From a checkpoint of a small transformer trained on Wikipedia.
Architecture: LayerNorm before each block, learned positions, biases on query, key and value, tied embeddings.
Training: 933M tokens, 3560 steps.
Each number is 128 + 24 x the weight over its row's rms, rounded and kept within 0 to 255. Layers, rows and columns count from 0. The size above them is the row's rms in percent of the matrix's.

# layer 3 attention query, 384x384, rms 0.156, rows 152-204, columns 64-127
size [103 109 106  98 115  98 104  99 103 107 108 104  98 107  96 111 109  89 112 106 103 105 103 102  99 107 101 101 104 107 113 101 101 103 101 100  90 104 109 108 101  90 106 113 109 102 105 104 102  97  98 105 101]
[[142 102 104 121 183 167 142 154 107 111 133 118 109 101 127 145 184 144 120 133 103 164 119 154 117 142 167 132 155 132 121 106 134 106 166 120 103 153 139 134 126 153 102 121 129 149 135 144 160 156 146 117 179 148 153 161  96  90 146 103 114 131 124  98]
 [123 147  63 143 144  89 138 123  86 106 130 135 110  88  81 125 126  95 135 148 127 149 118 133 178 153  89 141 127 151 105 141 107 104 174 168 106 144 129  72 117 156 150  99 160 109 128 145 116 161 120 119 123 115 115 150 117 140 141 143 153 146 127 123]
 [154 141 125 106 111  76 135 123 178  99 142 123 153 141  81  65 122 157 156 100  83 135 115 113 142 121 109 119 116 144 136 168  92 111 149 117 115 121 136 129 124 134  87 141 104  86  63 101 122 154 160 116 136 106 118 109 125 148 122 116 132 103 145  99]
 [132 121 156 100 128 153  94 135 168 153 117 178 126 125 170 112 123 119 133 181 156 115 154 134 125 124 117 151 154  90 103 153 111 130 126 123  97 126 141 150 111 117 104  95 177 136 128 103  93 112 121 115 108 130 161 115 132 150 111 143 150 130 104 152]
 [123  97  86  94 141  93  89 133 137  93 127 146 140 112  91 110 110  89 137  83 117 143 181 135 123  94 111 124 156  95 146 118  91 160 131 153 118  88 117 106 125 128  89 106 153 155 147 120 113 103  88 153 117 124 129 119 150 115 140 151 133 108 177 222]
 [ 96 132 115 122 134  89 114  73 144 157 159 119  94 136 119 170 136 126 136 115 144 103 120 127 149 127  96 158 110 133 150 141 166 136 139 146 105 117  95  88 175 117 152 157 124 132  66 138  83 122 142  96 125 146 104 131 139 127  95 133 148 157 145  90]
 [166 147 143 141 101 155 141 149 147 124 132 127 150 118 144 135 122 102 152 152 136 108 137 155 128 128 142 112 139  85 150 125 132 133  81  93 108 114 119 160 123 105 136 103 129 131 117 104 134 114 112 131  61 157 150 150 105 128 163 123 179 119 121 125]
 [ 90 126 130 176 113 123 132 132 104 100 103 112 147 165 130 101 138 149 122 106 142 107 143 119 148  85 115 118 135 116 138 100 128 135  94 140 118 103 120 140 125 132 110  93 135  92 127 125 108 161 163 151 129 137  95 137 139 153 144 144 128 146 150 133]
 [160 150 112 132 106 179 127 118 134 102 124 126  85 139 116 158 158 118 119 165 142 135  88 131 107 147 126 183 117 129 151 118  92 133 109 148 161 130 111 133 141 128 115 169  84 116 132 138 132 159 128 127  79 177 155 106 125 106 125  87 156 119 162 157]
 [103 100 120  89 133 139 146 130 174  83 127  94 107 152 111  93 165 145 114 157 154 130 164 163 105  94  91 146 126 141  63 119 143  90 112 141 138 184  90 108 136 114 123 124 131 148 151 158 125 109 146  86 113  95 114 105 118 161  92 144 141 112 112 146]
 [126 152 106 102 111 149  97 158 115  98 147 163 114 122 100 141 143 128 135 129 128 103 126  85 111 169 148  91 123  98 119 101 169 106  99  74 107 100 140  96 113 126 129 153 153 146 125 151 124 136 133 105 135 137 108 134  95 116  95 111  96 144 129  94]
 [ 96 124  80  99 150 122 143 122 141 140 150 137  73 113  89 151 155 160 149 127 177 118 101 170 151 157 137  83 120 143 128 144 100 126 135 137 180 154  88 116 168 141  95  95  94  90 120 119 158 159 157 176 133 131 126 108 132 137 175 128 188 158 140  95]
 [133 124 139 136  63 113 150 120  92 125 102 172 123 119 117 130  94 121  75  76 155 139 159 131 129 148 174  97 100 117 133 138 129 182 143  88 185 132 124 166 144 137 143  80  93 159 143 143 118 118  85 147 132 120 147 129 122 117 120 156 134  99 121 111]
 [143 100 149 148 144 147 140 154 166 106 111 148 124 110 136 137 112 119 112 136 145 165 118 177  98 161 124 117 113  77 132 139 175 142  97 131 137 156 128 115 155 109 107 130 116 169 129 153 136 117 151  93 111 142 154 134 110 151 139 141 167 150 159  85]
 [146 117  92 123 105 126 134 144 190 100 129 139 144 123 113 105 127 143  99 131 153 109 158 142  78 103 115 132 161 132  81  86 155 153 100 117 153 145  92 176 188 131 136 136 125 135 112 126 126 146 112 122 116 116 103 151 146  92 166 130 137 139 138 110]
 [126 136  91 181 165  80 128 179 112 121 140 139 145 116 147 144 101 122 130 115  90 151 147 131 109 157 138  99 108 163 146 122 194 147 129 100 131 141 129  95 120 120 146 156 119 129 115 105  84 144 119 135 102  87 149 109 116  97 113 126  70 145 136  98]
 [143 126 166  95 157 133 120 103 138 148 118 164 143 161 112 169 129 129 137 117 129 144 127 127 139 138 128 105 141 102 120 148 108 165 129 139 119  84 112 114 108 102 109 136 139 141 146 115 115 160 138 150 124 153 126  93 120 161 116  76 116 162 154 157]
 [100  96  95 123 154 125 127 143 192 114 122  86 122 110 125 140 145 184 128 147 115 150 135 144 132  86 155 125 138 129 128  78 169 111 115 125 137 162 137 113 154 128 110  91 142 129 151 116 128 108  96 108 115 130 109 155 151 109 172 125 116 126 188 156]
 [152 111 168 153 127  95 119 160 124 130 136 142 145 132 107 130 116 127 105 119 100 158 148 152 156 114 154 104 139 133 141 153 162 132 149 115 134 169 156 103 127  84 168 125 114 100 160 125 130 172  99 142 176 117 115 130 145 126  94 130  74 124 105 109]
 [156 151 126 146 152  78 158 130 115 134 131 106 114 151 154 187 162 129 125 139 131 160 211 115 152 139 190 142 144  94 159 137 134 115 128 132 122 107 133 158 166 170  78 134 120 112 115  87  99 117 161 169 139 127 100 147 133 141 140 113 162 145 119  94]
 [126 190 144  97 128 117 140 120 186 114 136 117 118 114 115 117 123 124 135  88 148 107  88 154 128  88 155 138 125 111  93 165  93 112 134  88 126 148  92 116 177 138 149 134 117 120 141 109 136 144 161 112 117 171 112 103 104 168 155 124 143 187 112 158]
 [151 100 126 155 159 107  86 102 137 154 136 111 168 143 163 125 131 139 110 124 135 115 155 129 151  89 110 138 137 137 148 166 105 125 126 154  98 123 161 153 150 120  98 204 147 196 113 136 124 123 168 128 141 142 121 126 116 144  92 163  95 127 157 135]
 [148 154 131 198 152 128 125  87 135 114 120 134 112 145  90 124 125 102 145 118 157 144 143 124 114 123 113 148 102  99 136 166 115 141 145 115  73 152 159 142 125 134 141 111 119 129 155 120 109 126 116 139 153 126 118 127 122 102 131 121 123  91 159 160]
 [112 162  86 115 150 126 166 157 173 144 122  86 148  95  97 111 106 129 181 143 100 140 129 110 155 140 146 153  92 140 147  95 119  62 189 132 119 130 108 117 157 105 144 137 104 128 132  97 102  88 113 117 135 117 158 106 104 151  92 126 121 135 113 165]
 [124 133 153 105 138 134 101 139 142 128 127 118  98  97 111 103 128 193 145  89 156 120 143 100 133 148 142 128 131  77 130 122 111 136 102 125 103 122  89 127 103 101 107 130 126 100 103 140 101 123 173 126 131 134 119 101 140  96 119 136 160  97 134 150]
 [121 151 134 130  56 147 134 114 127 159  95 139 122 134 124 134 122 138 139 129 147 107 101 139 108 116 114 129 146 126 108  83 144 120 153 112 124 133 109 122 135 116 171 130 130 126 150 158 111 175 120 125 134 113 149 133  83 112 127 146 146 124 122 123]
 [132 127 123 163 131 123 128 137 130 180 102 116 116 149 167 152  93 152 149 156 125 139 151 111  98 102 121 110 103 105 158 126 160  94 121  89 177 117 114 121 136 170 116 154 136 130 109 127 156 118 117 120 106 181 154 122 157 133 144 174 135 133 121 153]
 [152 144 149 112 124 141 127 135 152 130 119 142 118 128 137 109  92 157 128  92 132 125 156 141 128 152  83 116 136 146 111 117 168 133  94 126 141 148 123 115 150 120 154 173 148 157 124 118 148  79 133 124 104 101 153 155 105 160  80 107 133 146 147 126]
 [121 135  95 176 178 164 122 120 126 128  86 162 127 125 148 108  63 153 137 158 148 146 131 148 167 101 161  87 114 170 152 153 143 125 147 117 160 136  90 148 141 138 131  73 115 144 122 132 154 140 125 113 128 151 114 140 101 115 108 157 145 180  74 163]
 [124 111 129  77 149 115 154 111 100 121 109 153 161 129 145 140 113 177 114 169 126 124 118 142 102 129 137 147 102 132 150 136  94 101 134  92 126  91 107 139 141 160 112 163  94 153 152 162 132 135 124 137 114 139 150 114 168 158 130 134 129 134 132 150]
 [141 121 116  72 108 174 148 108 117 156 135  79  95 177 157 167  88 120 127 122 152 152 173 124 100 124 130 131 136 116 148 113 151 171 126 145 146 105 118 155 110 115 156 119 131 144 110 148 152 148 111 144 130 140  93 157 148 151 162 113 136 167 127 153]
 [150 134  97 149 144 151 125 147 171 148 119 142 122 116 119 113 100 123  59 157 144 145 102 106 128 122  99 133 124 115  86  76 132 117 112 121 147 136 118 140 147 127 133 115 140  88 114 139 102 145 137 112 126 127 128 144 118 134 167 144 114 124 160 129]
 [112 139 137  92 131 118 131 117 131 132 116 116 127 118 119 139 119  84 129 136 130 117 123 126 144 150 104 122 112 118  63 126 137 101 214 143 157 111 126 150 144 126 160 163 174 133 142 174 109 138 107 118 140 124  99 129 104 116 149 123 142 165 144 104]
 [121 147 141  86 126 126 153 129 148 118 138 140 148 133 101 101 141 153 120 138 123 141 138 124 142 129 123 139 147 108 125 166 102 124 189 128 163 160 106 155 155 111 146 102 135 122 151 143 161 174 163 155 172  69 144  86 127 137 107 169 132 156 130 174]
 [156 133 153 190  89 109 122  64  74 153 138 154 135 112 116 156 130 110 136 175 109  91 113 176 149 160 130 193 159 150 148 154  92 100 120 122  93 132 137 128 108 140 146 150 121 167 136 165 186 131 112 141 119 143 143 129 133 127 108 118 113 130  89  96]
 [151 111 163 130 112 149 149 112 157 138 115 136 114 133 153  89  93 166 120 165 112 130 162 157 128 165 141 144 156 115 120 112 145 117 139 110 113 133 126 115 162 139 106 104  88 167 139  98 183 179 144 111  78 115  85 134 123 158 185 152 144 102 137  88]
 [159  59 105 145 132 113 156 144 146 139 116 158 131 144 123 111  95 135 132 145 142 123 120 101  91 107 130 152 134 126 106 116 123 185 124 161 111 131 113 101 156 160  81 129 124 145 161 101 155 119 132 123 124 116 122 178 160 138 132 125 170 151 109 127]
 [126 147 124 125 140 130 129 156 154 117 141 110 113 144 114  74  98 131 137 126 135 120 154 106 159 100 144 179  93 154 127 114 180 102 132 157 139 124 132  89 127 181 115 135 148 103 115 103 127 112 126 145  99 108  67 147  91 150 142 111 150 115 114 117]
 [132 120 153 174  98 172  96  81 134 130 141 119 103 137 124 143 177 125  88 114 148 123 124 145 134 129 143 171 100 102 163 143 159 137 135 108 124  99 106 113 132  96 119 105  83 128 126 138 103 101 143 119  95 128 150 104  90  99 132 120 146  74 165  99]
 [108 136 133 142 125 136 156 115 160 113 170 149 142  77 145  81 134 137 106 146 170 141 115 143 151  89 105  96 155 155 104 106 116  98 166 126 161 122 128 130 153 131 125 110 127 118 152 153 134 137 138 113 125 148  81 119 129 129 180 167 119 141 167 122]
 [138 102 142 140 138 153 172 143 143 130 107  93 142 144 128  85 129 113 121 155 115  98 144 144 116 145 135 124 133 149 122  96 154  88 100 158 159 108 166 108 126 102  83 134 156 103 152 109 125  93 132 146 103 117 116  95 111 142 167 115 168 159 113 157]
 [115 124 133 169  76  81 110 164 148 109 132 154 115 139 124 153 105 107 128 157 120 121 115 162 142 140 145 118 144 163 159 123 143 147  66  89  84 129 108 120 119 119 121 161 141 120 114 103 142 102 125 160 151  86  95 113 160 129 106 136 122  66 155 102]
 [135 144 138 104 172  70 122 158  61 112 127 103 118 142 106 176 109 131 119 138 165 122  83 157 108 138 110 157 123 122 161 142  92 116 124 144 149 148 131 140 141 154 147 145 119 152 163 138 129 140 129 136 135 100 136 121 133 124 115 108 121 156 149 141]
 [159 131 126 141  94 141 107 155  86 180 149 110 146 160 152 112 136  83 148 131 122 119 155 103 143 170 138 123 160 134 122 109 110 138 115 137 142 127 176 135 140  83 131 102 121 173  76 155 127 129 125 117 134 117 126 114 101 153 122  93 141 158 136 103]
 [148 162 140  75  93 124 139 130 126 142 111 121 115 102 152 172 150  98 130 123 131 110 109 141 105 152  97 134 123 105 142 205 102 144 165 183 157  97  83 133 108 114  89 100 102 110 139 147 123 104 139 145 156 128 155 140 134 121 116 164 137 178 142 118]
 [143 120 122 166 117 100 159 164  97 142  99 132 128 120 155 103 156 146 117 109 109 152 133 111 143 129 154 119 119 134 175 124 136 113 115 113 179 108 140 123 126 111 146 108 114 146 128 119  83 112  77 146 149 167 125 169 116  99 158 137 138 116 109 132]
 [155  95 127 129 197 113  99 142 133 103 131 148 126 165 147 160 140 156 113 134 120 114 140 148 143 127 125 109 185 103 109 133 138 114  96  79  90 134 149 125 117 135 113 105 104  93  95  92 151 112  85 115 136 136  63 145 101 144 129 114 119 102 124 139]
 [117 104 126 142 170  88 110 116 156 100  71 132 183 151 115 115 127 173 152 165 170 149 126  97 141 139 117 155 125 119 116 118 145 127 119 112 119 124 154 122 187 142 133 127 140 143 111  44 117 114 125 132 140 167 140  90 159 134 130 146 143 146 133 138]
 [120 122 181 140 117 129 114 140 121 137 123 112  92 107 148 128 130 130 128 119  93 100 133  75 114 142 122 144 162 141 107 151 122 166 151 123 137 107 124 160  87 172 155 162 166 130 155 121 125 115  61 134 136 116 137 112 155  84 153  91 186 130 109 109]
 [127 103 138  95 121 147  95 130 105 112 175 173 127 167 138 118 136  84 107  95 114 122 129 133 124 131 159 111 131 130 128 158 140 134 170  98 158 106 145 155  95 126 181 102 120 116 126 108  52 184 108 117 105 178  95  99  94 137 117  82 136  99 138 122]
 [128 116 125 111 101 129 132 119 108 160 143  83 126 149  85  68 169  67 115 106 114  94 149 103 115 155 114 111 154 150 113 129  87 146 166  99 126 156 111 134  96 154 174 104 151 110 132 149 100 158 184  98 150 115 175 111 109 117 122 143 121  74 118 129]
 [126  72 125  97 124 100  99 111 115 166 106 121 159 123  74 140 145 137  88  86 114  95 134 121 104 105 147 120 156 125 105 113 109 143 128 150  68 138 125 113 142 167 106  92 100 116 139 145 149 134 141 128 116 115 151 112 163 136 171  95 160 113 136 118]
 [148 156 147 131  92  87 103 123 130 106 142 112 129 119 115 139  99 127 180 110 110 127 103 104 159 141  71 136 107 112 114  87 114  92 135 133 109 101 172 138 125 123 161 111 119 150 128 128 123 108 123 105 124 145 129 101 130  80 197 142 128 114 117 140]]
# layer 3 attention key, 384x384, rms 0.142, rows 152-203, columns 64-127
size [109 107 103 105 109  84 105 101 103  96 110 106  96 114 102  88 112  73  93 101 112 101 110 103 106 106 114 107 112 109 105 107  86 109 102  99  97  93 121 108 108  84  80 100 114 100 113 107 106 104 106 105]
[[102 103  83 106 109 163 109 151 120 119 146 154 146 135  78 121  98 120 140 140 149 143 140  86 119 105 136 118 153 136 103  95 142 197 116 146 158 121 128 139 133  98 154 156 122 107 126  99 168 137 135  88 103 101 128 111 154 106 134 109 156 130 187 170]
 [128 149  84 105 135 107 116 151 102 156 117 129 107 137 106 137 117 105 131  97 109 127 121  77 109 131 128 121  96 151 169 113 138 142 178 145 144  96 149 112 114 157 142 112 114  89 125 144 113 117 153  87 169 141 130 164  96 127 125 125 149 123 155 118]
 [134 108 159 105 154 128 128 127 151 132 150 165 146 125 158 190 132  99 129  93 143 105  86 134 130 124 148 127  96 145  89 147 168 119 104 109 141 135 113 143 106 126 117 105 140 164 141 141 149 128 145 115 133  89 130 177  96 152  78 134 121 113 164 118]
 [173 112 111 101 126  70 120 154 112 105 158 159 118 161 159 111 100 159 147  78 106 143 157 109 134 125  83 110 119 111 129 115 170 168 154 111 143 114 137 130 112 118  81 101 113 151 143  86 116 175 139 115 113 114 138  91 108 120  73 105 115 127 133 165]
 [120  92 140  75 118 148  99 161 109 150 131 122 146 165 159 144 132 148 105 141 101 177 105 133  98 131 136  93 144 146 150 131  94 148 127 149 143 137 166 126 123 118  65 143 117 140 146 106 183 102 128 116 125 134 109 160 141 144 169 129 109 132 165 122]
 [123 127 136 118 119 106 117 111 143 173 118 116 125 160 141 148 118 134 113 117  77 123  90 107 115 131 175 105  75 172 139 140 104 121 100 127 123 157 140  94 142 126 103 135 131 145 112 114  91 121 142 128 153 147  92 137  98 109 126 120 145 115 137 117]
 [133 129 136 120 135 139 130 131 167  93 177 121 153 110 148 112 138 136 125 151 121 122 173 153 128 141 114 126 154 113  99 105 170 112 127  93 145 111 141 121 133 138 107 109  96 120 159 111 143 154 113 149  90 140 143 115 136 102 150 118 104 148 138 129]
 [110 124 126 144 130 137 143 116 133 133  97 135 107 111 146 141 132 124  99 137 118 162 125 154 134 166 146 102 114 115 138 108 147 131  97 161 147 158 108 135  99 111 131 125 153 147 125 100 119 143 134 162 103 141 152 103 135 116  96 102 138 160  62 125]
 [151 106 111 144 129 160 125 109 122 147 127 137 119 162 117 118 115 144 145 157  80 176 113 131 135 150 192 139 155 147  96 126  94 136 127 108 150 146  98 157 127 110 110 188 141 130 105 157 135 135 131 128 149 121 145 148 115 124 151 125 143  82 157 107]
 [139 126 130 144  78 127 107 122 115 123  87 170 139 124  96 149 160 111 109 129 140 131 100 170 123 144 115 138 131 122 114  69 162 154 160 128  98 108 150 134 137 161 187 127 134 126 107 118 127 142 165 162 117  70 181 141 108 144 114  89 153 149 130 157]
 [148 125 138 122 170 175  99 102 123 159 153 143 151 111 139 120 129 118 122 117 149 133 176 124 120  89  97 131 130 139 139 155 116 135 124 153 136 142 160 121 127 124 172 158 125 138 122  90 101  73 125 108 126 129 127 146 130  95 157 141 105 131 149 100]
 [118 160 123 110 135 186 146 160 136 124 122 121 129 127  98 147 132 117 118 147 134 134  95 102 133 129 130 116 115 140 130 127 124 153 123 170 138 120 110 118 158 180 137 120 132 112 107 146 110 162 155 121 138 126 154 183 100 105 180 119 151 130 160 136]
 [151 110  90 147 124 138 112 163 141  98 155 132 154 101 141 105 145 118 134 131 160 163 146 142 139 185 116 141 155  53 109 144 155 161 138 108 133 110 159 146 113 133 176 127 130 124 118 179 131 149 119 159 140 177 143 142 113  96 123 137 113 128 181  78]
 [151  97 156 129 113 171 112 144 133 144 128 163 123 113 153  80 119 152  88 136 129 135 128 173 163 143 147 136 119 128 107 127 131 171 122  98 163 123 172 145 143 151 130 182 156 147 128 129 126 108 126 115 126 156 104 139 104 109 115 135 126 132 188 112]
 [147 142 127  98 139 183 100 120 113 154 146 131 126 121 105 100 111 113 161 147 155 140 115 129  69 115 126 125 160 122 105 105 138 148  99 136 148 116 155 138 146 134 115 145 124 103 111 161 125 138 183 112 150 134 127 163 106 106 170 105 162 169 167 151]
 [119 144 145 137 106 148  99 113 124 160 103 128  88 146 179 134 128 156  98 160 104 117 135  79 131 123 184 133  84 140 114 159  62 149  88 137 112 152 132 131 138 117 130 151 144 125 150 125 154  94 115 109 139 121 114 128  94 140 159 128 134 125  99 102]
 [101 137  94 161 113 120 154 131 151  99 124 163 123 160 173  99  91 159 153 121  92 132 138 138 156 139 150 103  80  84 138 132 132 143 150 124 153 108 145 134 120 125 144 128 138 151 106 131 107 148 129 124 114 175 122 104 145 125 130 142 125 129 124 115]
 [142 127 163 129  97 127 127 101 124 140 115 125 131 155 164 136 124 155 113 151  97 111 116 106 112 135 166 113 107 136 153 148  97 140 115 111 150 146 118 131 134 108  96 123 118 136  88 117 132  95  76 130 116 127  73 112 133 128 142 145 133 150  90 112]
 [123 161  93 126 139 147 116 158 133 102 108 156 113 103 138 134 102 129  95  97 176 130 173 140 115 118  89 150 143 102 122 117 177 152 103  92 149 107 114 145 115 114 170 146 109 118 155 148 155  91 144 146 165  89 155 102  91 120 112 115 155 100  82 130]
 [137 121 103 145 163 165 128 135 160  92 113 131 160 150 143 102 135 127  78 177 158 133 175 150 117 134 137 112 145 128 116 122  97 125 113 148 106 109 104 142 140 176 144 183 144 154 164 153 165 142 113 131 108 138 103 108 159 146 102 102 139 118 163 130]
 [115 133 183 122 101 141 111 109 172 180 133 118  90 132 134 155 123  87 103 101 134 107 102 127 122 135 119 113 100 151 143 126 106 144 118  98 108 125 123  88 171 126 114 118 148 120 113 101 138 124 157 137 117 118 108 110 122 101 158 121 130 112 120 139]
 [134 144 135 136 128 106 158 174 137  99 151 172 108 188 140  99  92 113 112 138 114 187 133 137  87 131 119 167 163 110 129 125  87 141 130 144 127 123 160 127 140 111 110 140 131 123 143 133  99 115 150 108 131 154 160 126 150  82 104 114 141  98 161 131]
 [107 146 109 129 115 110  71  91 119 148 109  96 124 146 164 106 134 105 121 109 114  99 140 109 115 121 144 134 145 105 168 134  93 116 178 113 145 108 117 123 142 117 167 151 125 134 124 164 153 113 103 126 145 108 104 115 106 152 149 137 136 140 128 137]
 [136 119  96 172 147 105 140 110 115 117 124  84 170 107 128 108 166  98 104 128 105  77 147 115 128 141 132  99 139  81 128 122  71  78 111 157 149 153 128 103 128 138 157 122 146 119 135 139 121 143 130 150 110 140 140  92 141 160 134 119 138 144 109  97]
 [158 135 124 102 109 117 127 112 131 116 159 180 100 130 102 127 119 135  86 124 123 137 129 154 139  97 119 133 114 160 112 100 171 166 156 142 161 112 115 111 138 112 127 142  94 125 146 139 126 135 151 113  78 143 183 157 111 102 143  80 136 135  73 139]
 [149 123 121 110 117 131 104  92 128 154 121 137 144 145  89 110 140 149 146 106 119 128 136 107 151 173 148 137 149 128 102 137 150 139  98 102 134 138 139 181 147 131 129 132 147 132 116 127 124 172 144 147 125 103 186 126 108 135 147 104 149 139 135 179]
 [ 96 120 139 127 134 122 117 150 122 132 170 124 122 125 225 124  94 139 147 127 101 168 113 174 136 135 150 118 111 139 164 116 146  93 129 100 113 160 102 103 145 122  99 167 100 104 119 140 120 132  82 141 119 130  80 149 147 119  95 141 141 160 141 128]
 [101  84 160 124 119 175 101 136 134 143 126 190 159 150 117 120  64 125 113 188 105 132 126 129 115 140 173 165 124 107 102 139 140 151 120 122  84 112 162 129 109 109 126 155 154 143 151 166 128 117 143 133 119 104 168 145 105 108 116 121 137 105 148  93]
 [177 173  81 146 130 128 117  97 155 117 130 129 139 152 168 159 169 121 114 107 136 110 145  79 130 137 107 116  98 106 130 131 150 115 120 107 106 124 120 135 182 195 161 130 113 133 159  94 128 138 109 157 161 101 143 151 137 132 161 179 134 162 120 158]
 [135 132 166 136 148 161 162 140 154  97 166 139 112 132 164 118 122  76  91 101 161 139 130 145 139  95 153 128 165  87 119 149  95 149 130 131 141 116 146 124 127  90 125 116 107 125 160 133 144 156 142 133 111 170 172 105 131 103 133 160 129  93 128 158]
 [145 123  83 119 115 104 131 119 118  99 135 103 119 132 136 142 146 143 140 131 148 130 113 123 134  98 128 128 135 125 103 100 133 123 105  78  83  96 139 132 139 133 151 152 115 133 136  85 167 124 115 128 148 158  94 110 184 163 143 159 120 157 130 112]
 [133 141 102 104 145 161 135 130  98 161 123 109 107  79  97 112 108 133 148 146  63 114 142 117 149 162 157 132 104 155 113 164  96 124 120 101 147 163 147 158 113 108 135 145 167 126 143 138 103  75 138 150 143 133 145 136 106 138 127 178 132 122 133 101]
 [126 115 144  95 143 163 160 132 129 115 111 151 140 130 103  94 136  94 135 129 159 124 152 174 176 119 107 122 145 113 117  95 129 108 118 140 147  95 149 151 109 141 165 140 150 146 151 141 124 149 158 122 164 108 128 118 136 157 142 147 123  93 163 166]
 [117 128 143 122 106 147  88 101 147 140 121 151 106 118 120 125 121 166 171 103 130 129 110 101 124 164 159 101 128 118 115 166  93 162 160 164 181 138 119 138 188 107 123  90 119 147 117 132 150 131 100 120 128 102 131 124 146  98 108 164  96 157 118 143]
 [117 151 144 139 144 101 124  81 109 163 101 100 141 148 122 111  86 147 132 146 117 160 129 157  96 125 131 166 158 100  87 132  57 149  77 165 106 127 145 112 159 102 159 153 136 139 143 145 130 153 121 109 101 132 120 119 158 101 143 139 113  95 146 151]
 [202 117 132  90 163 135 137 139 144 124 186 144 141 149 145 126 126 113 136 119 160 115  94 135 146 105  59 159 109 104 110 133  89 135 114 107  87 115 118 156 138 119 130 137 140 111 149 145 133  78 111 120 108 118 145 136 140 127  93 128 101 105 118  89]
 [168 128 113  95 134 156 147 155 144 102 132 128 125 130 142 160 134 128 110 117 112 167  74 105 176 123 131 117  87 175 166 107 142  91 132 107 129 133  79 118 125 135 107 139  76 120 143 130 142 174 150 144 101 126 102 100 153 123  89 146 119 137 118 153]
 [174 176 124 117 109 144 124  92 144 182 157 115 160 145 125 130  98 158 134 167 100  97 117  88 131 166 108 110  91 130 147 151 108 134  95 109 113 134 147 115 159  95 139  88 157 124 106  89 100 129 127 108 133 135 117 126 128 135 133 152 129 106 125 112]
 [139 134  75 138 122 151 112 122 112 115 100 145 123 133 111  84 179 145  93  84 128  81 155 139 168 138 133 107 134 133 178  90 116 150  98 111  85 136 116 160 122 140 106 105  82 135 123 126 132 148 117 158 116 108 133 110 162 148 126 102 142 120 108 106]
 [128 154 138  91 160 140 151 168 121 104 129 105 151  97 143 142 139 118 126 133 170  91 130 135 127 121  86 120 140  94 156 132 107  97 120 167 143  96 101 109 148 113 137  98 119 127 118 146 170 118  74 131 130 141 131 147 163 127 170 146 114 137 101  95]
 [150 104  93 120 124 135 146 100  76 112 157  79 103 119  93 170 100 111 107 114 140 148 142 123 111 141 107 133 148 138 146  88  96 111  76 147 133 156 124 150 133 149 112  97 163 118 129  68 136 115 122 126  77 135 126 139 178 193 138 177 116 145 165 115]
 [119 126 126 132 172 144  75 112  99 127 128 134 143 108 117 144 184 127 123 120 138 145 145 133 148 131 128 132 140 113  88 135 153 113 139 113  83 122 150 128  87 175 168 144 134 117 160 123 117 141 135 124 111 130 143 137 119 156 108  97 148 117 136 129]
 [109 176 182 140  84 137 124 128 141 188 104 136 108 143 155 137  94 150 119 157 103 129  87  96 102 152 199 123 124 144 142 146  86 157 109 137 148 150 148 128 170  98  85 127 137 122  87 135 105 108  91 101 133 121 114 127 108  88 168 150 130 113 131 133]
 [130 136 143 103 160 124 102 122 146 156  89 106 135 138 139 127 126 164 138 109 142 118 131 105 133 145 135 157 110 123 115 157  63 140  93 134 101 165 140 168 148 127 133 141 176 162 143 111 145 107 107 140  97 126 107 132 149 156 138 180 102 127 145 107]
 [127 133 108  57 135 135 165 162 168 127 151 156  72 124 107 115  64 142 172 131 120 155  89  82  98 113 121 119 149 125 132 114 109 154 157 100 132 120 162 148 143 100 134 126 154 125 133 137 122 127 166 127 147 130 134 130 113 116  86 104 112  81 162 125]
 [110 158 126 150 153 152 141 155 129 111  83  95 161 104 112 125 140 131 117 140 115 127 150 113 123 128 151 136 118 131 117 147 123 118 127 117 173 134 121 135 137  97 140 139 108  85  93 174 145 119  87 106 125 175 154 136 121 105 160 137 127 142 112 100]
 [124 128 167 140 132 114 117 111 121 106 125 145  89  88 166  86  98 102 114 112 138 136 122 171 108 155 113  95 126 113 166 133 158 118 131 108 116  86 126 142  88 161  75  97 114 118 112 129 118 115 112 142 110 106 113 140 209 148 130 111  96 104 132 161]
 [128 142  96 139  98 115 158 129 125 158 128 134 133 115 116 115 119 108  86 155 151 155  96 143 148 179 120 107 123 160 149 102 152 113 128 147 123 125  99 142 172 116  96 147 136 162 148 155 130 130 147 131 128  99 139 147  74 127  87 103 123 164 195 145]
 [108 131 129 113 128 135 168  77 135 124 122 130 132 125 147 159 162  90 150 149 136  81 154 131 158 115  68 109 102 112 116 110 115  84 133  91 132 153 144 154 105 116 129 122 131 149 136 103 162 162 140  96 123 148 104 144 131 161 166 167  92 123  89 144]
 [106 160  99 121 180 112 116 121 121 139 131 141  86 138 110 141 102 120 145 100 171 112 137 100 129 155 147 117 108 114 128 181 146 160 107 109 122 101 156 119 120 121  98 103 145 112 103 159 117 122 140 122 175 125 150 136 154 109  69 116 129 145 114  94]
 [159 132 117 111 108 152 109 115  90  93 160 113 123 132  97 132 148 119 172 114 152 113 122 137 156  99 107 142 135 119  95 111 106 155  90 126 116 171 150 180 102 140 175  85 154 105 112 107 123 119 126 135 105 114 153 115 133 124 110 160 127 148 120 122]
 [148 184 147 119 113 181 153 106 157 143 153 112 107 148 102 135 147 118 143 100 131 139  85 118 182  94 115 139 111 151 115 140 109 155 111 126 141 160  94 114 148 111 172 153 146 116 127  96 164 134 164 161 110 108 116 114 130 157 160 145 140 115 126 120]]